Weights of a small GPT-style language model, trained from scratch on English Wikipedia: 7 heads of 32, RMSNorm after each block.
Each number is 128 + 32 x the weight over its row's rms, rounded and kept within 0 to 255. Layers, rows and columns count from 0. Numbers have three digits each. The size before them is the row's rms in percent of the matrix's.

# layer 5 attention key, 224x224, rms 0.155, rows 162-176, columns 0-223
082:106131086161099171104141151162170143136169133183152118160138133108076125183142105163141119098117074098063105061121180131103093150131120173223121089143120096148073124113112048197137094192117138184118107159138107080122148109180096130100142154129064082091178197124110104070110189114116121097094141096099067055158105162158203139142120174123149118122176179139130073109075115142145060095165102132127106106103147082151140098123186148112126089118136114160108098076132114182135118093076102101105121131120113132126120155115138129174136149077135083106131144137102142179125180176097134153099094130162169137095083101097138160131148086129107118132106144150136134128112167127110092081084
110:085141149071137158152118177153129068161116117128140124121156101128059090144091141133126142100184046077113136054082140098153134101099186141113122098145114142170134117198070109136171130128159131114109161114124074166143095086091079128060099145176151131126113146100131108145161060119119165129105088145136093107111176165156171125177142162140155067129157112153137089136103176083159072130113170179151180066126123119125156177146159134085099133097121097160152130116138119160118080069146107136072157083092149110127133099080101161093163083105134106055115080069062107150165102104100140096130077158102087205077127114138163161140121154144108121105149148078150157117111101153141121169151
090:158093125094172111179121185096088160119087143115133148129166138135101103100125155170092122191109178192114125204124114144136173143091121108103100103114174140116168136157112171075109155110125121101163157101160123109135137169099135160169134126165110154164127118121190106100144080076169128147127112142126160222114159151140106033119137140155141156136125140157122145116138114196180151107117189131064109202183161159158062183164168117128113112209125129156130146143136109047163184164165164149104124110129124131154138146063160136146109151148134143186137078122122104085162048162104122154112137150110132185135127188153119133122105201148087123111104152127159131135202095135128153147131
100:126177124126149124157148115112102090129113124106133160175146118096085086127055147123145122160096144123155145145093074099125062130141110116130103138121164082129142144116136127150149121101139108219133102152069113158109138141138149176101094064083128097130018071125148183139099080082192104125194116163184126155127133161108116108130086085102137138117010150136071131154155166115108144124122143140075131120138141175151083139168118073107141164136147163155116099108146105092135158101147187143181099137142069201177171138144141110099171159187103157160102136137170096169106089126101106111083094170141092116105149131139175119090064084134131106114140142106115158165142152109198110171160
100:072120106117111101090129132107155107159138088188109134152165081138207205168143112069205135130101116135103090177108123128130174127147032103106157128172142113137059122125113134128158121043113137140145168098158144094156132078187117097148147153151124110075118147152169139098096192142143136161092173065099126159124116116143158149169114115147130133196144120115139077122088103166139111140144127082089088120137107153124127169149169137103149135152138150201106146168137143103181185065123102159149116146112169140119105165110144108175118102090158115169104102154132110023139108133119063127102151106166142106115170150061091105131146163070107103110078165170155137065137103131125176110123
099:110128178149131117046170114099173172119161124132105143143117149178179177116185058118115119073184113133135147064136143125129086151100114162125212125128101176169092153137170121179083088144111164113121063160146144095142104113086159164113146132075125075114177119128091141102152141038135086085140109100108116126116064123119125120112105087126067150129183118114174162146112126136134144128093153119139105138151126111165115138147091218110172119122113118126132156124129090150084111082128124134133089140128142149082130148129171076133114159098118103176183155162100093132123161133105098116205119137177110018110111101108080166118111086166155141076128085115095092102108173185096135067124
097:145124103145076125143124164112134119134080074106128076196095167113113178174134154075136102144138172099174112126100072180122166151123131101096156101132089125160190109071111080126110110091131115134173110106165201163146158221150141159133097142095127141142069149100152092199090122173149131136115177158143163040083122100097099145149157210125115067168133177165104129126070149094164141136133096156142172130150167131159108090127193111153119142168123124104158138151157066116131126114154112123107113115138151126115141156031092101149092150190127158128089157209119122163138116090123074124128143107141126174129160159105151155142123111166120163105073124129164182112134153091108180097133
104:128127137087139094129082121054109127135142162096088119137160129111089103095128107107143080133128150129118089074084181121091131138132126134098114167172198144056097092099089176080109093077172118100183089152172169154119118162106115078101153145115107085146153129106144153073096121160105126117140135186099114049158133164121120134103105154101149112134103060108163137098182094096075109111111158119105073118184173100131138159086098079144138165163125126168146172159125130182170085129133088185111146193132115123144134148112143139137099174101091057139116126147122140109141081166127162153117156204104161159109102175191181124129080190107101158167095120151118116152111076131101225122143
104:086156120178065136124167095048139147083159151091157145147141138096119150102122108072169159134131123132147113087126114154114099167126136142110123164121106133145165115078157137117096128154134103125029087161106192226159125103116130148136143087145122116108134174112117164152121116066095159135140121119084103078146085139082107125112124090104108110116104089116129162123108151127080147139135149127133158137118117109141103117121126116100156114090101116106153107213203126077100152070138113137124147098116130095054157154104113107092171194180163149122157159172178091135150141091181079114163128114118177037135151069116144110148077098104166092164184057157043136134092110125098092117065
101:099120119118153178144157076070111151133118100161066105116110103117155144107121147142157143142122079117101175118067128128073136105150118243124146111153138147075137112133081128113157102085072116160104085124152118120102182167111118121137172094107118114146139107124151187162077099076096159082139123048086064082133127166121083146146106126214104115137098159123123143091138121124164118143150066147154167105157162064113119110161152142080157132155152132136161116118224149199151166137111073131168041133106121091090142184117099107127162124171118172131155101101109158154173126131143160148130124148131154127156112135068101110103139092131133139138155142163136122116144185117169197046079
085:178101140104139154104117149084085065099133092169196156145113116117104074141102154126101145146154102138138190178123156088111162169167104185110197115118122083116119107155132172131134105183215145132098127069098120120071107090111132123141106053201160119110137148124118175103127161095156046077131124143110130157109122137120101106153145138152111139128109123115093155094148064141133123120154144115130132120143156166111111178118092101086176143146135170151139084136114132146146155133138153172112131084084112179154161126127193104156161144157120159129185114149161093187128090077039149094107140144100159151167170125133145087103120186165149150179076161085072121201162100129181196145156
085:162095194041108074170150159105104148191144143088076164144091065199186180080145120092122156110136139198172184143118082114161084116138081079131144130092115159154128146056184160092155176052177135143137148151134137155094114133097167119123059142127144166107117099164192149127126118128140111161161122151106201163137092082170096102134120144115111090110088122117134161128193150076110169164109158109135133154166117158145107169172117121119093163150104080079109153138113145127149121162117167134100149131118159157134114091157095122166159139160149223139158123071110129122131179138132144068135137119161115124123176166142186131101127143149166120141133134151168131116137106211127137125117
096:085129139209096128104183148106150165109137158145097119131119145195117147098146043141118155177148161149121103120141097159099139123112077141182138145073101176107116151082157081116135103154148141123145085091180138111179181168126142139152105134131085156115161151139188103144100135164131124161088187145130112159082144122132148115159151098099122103102184129144120148132100091184106110150068138102115106154195122098170180100139093140168180120118109131162168135078136129145102180105154101119158130168192135133106110155155095065171068153146143111065190177115202097118136116158152115104122148092180108100205140122134071147141110110089127167126055131171091104096101186110084185096093
082:180115048123088130129092120162161142152086104118114113117166103100118120169175195137159139115099070140092136127158146130111109171159146098160132117125139059123085104152105060108114123152112149144142121126152160142119143097155118144072190111109157135195188124100037101084120191141149131084075082099092056070192116158108194159126110111147078127107131111118140105092084094108145115085181072145159164085068131103147120060133165136071105112068145157134111105104117116159110115159077080137078137171149109117116134122125168138174119126090123116146146151146093204123119142134088129190139165144102118095128092114134086105137182115068110129095188143109072110157094112110150145147089
097:153134193106140111192119110121157092104137118139152115119140150089117126201120151135158150091219090169178146120118108120154157106111170025105161131092085100138121092103125110141148121136171087103095129111130126133126143154109108118159115115153140107121054072155106134172152081101112225167179178201165106172149132094086161128101161103160179140155121119134147155156121132164147181126110065121140158077107179116127120104096118155133117139166136106083117061108154218101122144126101126108157150101129106162096147110060114183093105089147133136109166123134136140116129094083192094157180125059160083157150129146123108147093159130121134096157195076122120171115114122086133150177186
# layer 5 attention query, 224x224, rms 0.157, rows 163-176, columns 0-223
087:143142148110156130138095079098123140171130040146114113181141162129089150101122144126186108171044109105072115145110141172146175112141144170061144139146145139089102130131146130106111139116117150069140106159128140139107189132121179099190174148166137088140127119141129141050089086159157166131088096076146157071127131114116122136142109147163136132202165135051146126057126146093104128127138110129172145116125166187150141131127175104185088062129141144109095135107157122068152119153068143152116132086081140109079113129066133127122123130073103129109170152144107177157105164074122138073141150105136084099180190111132101132161116168118075110174140120119155175184105078110114082044168
103:131151117146135169141085132131089133120125089152115149127150136131076143132136094108130152177079151088101088095100100066064218110095184132072157125159105131158090099143074144142148165142119102071047243119150075125198131055087106122071096133113117168116091035140151126107113084113137135117097149139114161087142121110114137075157175139118109113128123169090096099092115092114142137168167139109110116101123116103098145131158146131104117122167183142126182046090145086093075125111148157147142123159092116156144143114151118085166136150117134106153094142175132149092120183124092105146089167159160149157158139166145148140129086152091111093089138121068099167172101202100144119180142
076:184061149161130142098118075105119143145168207073128121060162152167217139116165086122133142154156154135161178096188140109111092128108071173142077149137132131132156146157152132125144114125139109143159085150130142150107069138106172126121164113100064160157154111161140135134098169149144093089131111099158084119096114130148157120087158105093079107099149133161137114134196108118040135163132090095097107161143110143109133101150113196126181102131092092133165136088079158120109085132149113123114111166253091151150086208150130128119138135161124112149109156125140117118112146227157150113141128112094168072111148142165150130125107145167130165061114178134067113095158111178143135099111
108:146150138158102103114158109101162162096079107086118114149116158178146108127154100165150102112160138145108156129130131038118170137079164131118142160171119112106129178124143112050083137126146137163148161128082089138152120112098111151167059055101105151218160115160164147114077199133113078087118093087084164149097086090088129144112192129139108158152159151124125156111120146121153163198162130158145098094133164193080113114137101161156163148111108182154120083080144095072130126143077143146149133141134163151107165092140120113167112118094152116159110146166092097148138144137115156151139175184116151181174122072100074157131173119102095083047140163121163138211121147144114143055168
092:140144105176127116081097138096141129155189070121159070098115159123090166132155119144124173137161157135142140145113115137118057113070082145130122133126110229113103194170113100187150062116143146097119130120155153120099153151102102079130127160143089164155163170113116114108152134147110183114104102123080136122119105064151132169069093123127160149096095125124115212087149123132097175088104108186161118172142115173157111106152092068129111063208062108123122044114097071130100122139142150129148146171129089117114156174176124149126144111102080123165198106127104092097189115145139161150150115095048152104109181162076098102112152146148136125117153083138129090131136133179130112073115
111:173164114138062164199180140190126113137106157196109120151118112123128141125136097138165105180147124184157118132076064075118141151154155136089136112069179100157121060117132151075129159123199126135152105139099117127172133096153090093142116189101132172100165156120102147091180105126056072154130102180104134113110107127128146133126145102163119203125135116089091143123166108176145146159133116148092132101167140094153125174170187094101189119084142192137174106094116175073107146155126140159119103132130126099144099168101133136154228122147143121152136076150135095156080135105092152139060133122115082140090176119166113162151133152098128133161154175167190124191153174098106104090134
116:086116102167122114137113104067164117133149088184131107187141105138114108129146136103081154107145155130117109103110104133159166092141034091084134094133145106126103140117161121125136101140134112075123127123115144099127109089145091155160098127151161103169172070157152101191116143095184130110106142047091183191094170145167114078104082162099138108087120179136103163111051103081135106142185102124129110074107073115115088160141116103139120087129098143127149136100164045084132084077076173088085106094079135163088149119128134040139092127097151120135144126110157133094136151152163131132080139151180185095152114057096143136130147096092080167109080134133102137109173164183112088078083
099:116135126142113132089134138101159115109181122149132141104116103098067189149136116165105027129131126111150160151138166070125146140134055219160135115096084133083122110145109111166126102191103118140096072102141163141104122061190121101079133106127139057151142112137129166162065180074147145147129098112125098118158163109161116128141102095107212174104082133110172130104159152117117099153111074117134093155148126079131094107070151137137149109168144065087122101113090163166112147137153111166102067114128084185119153079128126123160126101111035137138175140118122163176132109135136198162167135135076176093118109149078143160098181120105134094125123157122116096097127073190151171124089
107:084157153116067169103083118107144128057103108103169159166122174116156104137093085119127100147045129111072088118145101118102140173109062143083152116136074152072146131158168101125117111110095142127142102180091160107127102144120131099113155120080062149088172094161140142147110078124101107110115144096081156161133157147101124105138118107176083109135115157143137067152123054148057110065136121100129120143131082127055143165070102083097177148122142136113150115157169100166166063117113107137145107095096143129066109108140159171163130120053117072141216153101110135167089201139113120141206150153145109131122109120120137136104207140084128150111128074124130109141112095090157116080100
093:153097123130116030102155175119124169093119072158116091072169158121169181079171170188120124118100109168114122082123153137119159110197109117110118091120137137118159174108113115119117107133129102139067203116147132232093160139111152108172185113095110139100133151140120099139180151130112143153165141146159130132150142115123172147079136179119110146125138135098134126169116129110149160044178119109102111132099115077171137116145058153192147167164090130117169129090119118152127171154095177083099130138158097082152160077105060147141102060167121073138072104112093144106128090178123142172141102133094136113104113110173086161187141128139093076096188101121129156064158161094129145112162
081:131172196149142103150125134106143121115149074150199177145092139109124103120079161086180094149131140029090074173145103181118176103152174099118149174141120159137139107144110141099150174110096129057177057106093159084126135153129130135112122154218148086183122138093118122093137132114142146102097102087095149060100127146103094156135113103188164115158153107132102115033127147131154094166059136189152157085151193176135118125090195144134094075098151061078119083127122099125094141116153119140144148082081168098155117105121143142077113148140102149112127151127112094140133118106110096089096127129135090147192114141087104127093156149139118136167120138096113125158060083083108103114151
089:087151086145097124076127158075123077124103131141118144101140052113143096106115180096132197108141147160167134167187135127117123177142141097136150117142133138156110050151126144124130179124171110136095147148159133119172112106074079133112073122117067109121134110155112086165187176075159059107133148105061099126142068161163140103152160126108147131089093149179135126135081079134185129149136134124083104128054105074150096082098136124108182185137162121126193078141070163140121167149161120159071122115045139077146081100184137138123111181109105136143082085102073133103108138161145101190113097098124162112085064158136152109088158126119158089126107131118141078103148154125140122182125
089:141084117119079151060059106133108153156135146104104121119114160137167136073173097162099152134138142198187191108173097153177101128120078166128091125128165151108086151107143135163087098107121151153147075144125147152079133143069169117176186133106095125116203101193118151128145187150141148118172124081175114147143134169160112098094175127131084121100135116133160174120170107096090111111094098081102128211144115134122135119133141141174184112149086167121121181097073149157140105141109124133083106142202109076126078147132096136111135148163112116143156136079135085151133187168187147084196120094106166055131167139155135103142110108178136177091094148159160117072177144127096097104108
076:143136109143142122100168151121108111096135097080108155110104124117112175123161102123136123164156157045176144109129133155080146152092122160120135118168144133148124036165087149100076110057117123105150158129097148106103116195101117118089101107173075140119108152110118156089118135068141160146133111163089093128186081098143118086132145141173160128155094158061186127036206178152152134139109140128134145085217134129141112169118254131138097182108121125109132041124099114133174144137140141144179139075127094156095097124138119171099133101172111130107126188127117118161114083118103164128105177091145159140205146161104137107124107115191140154139158126125086162146120096154101091101105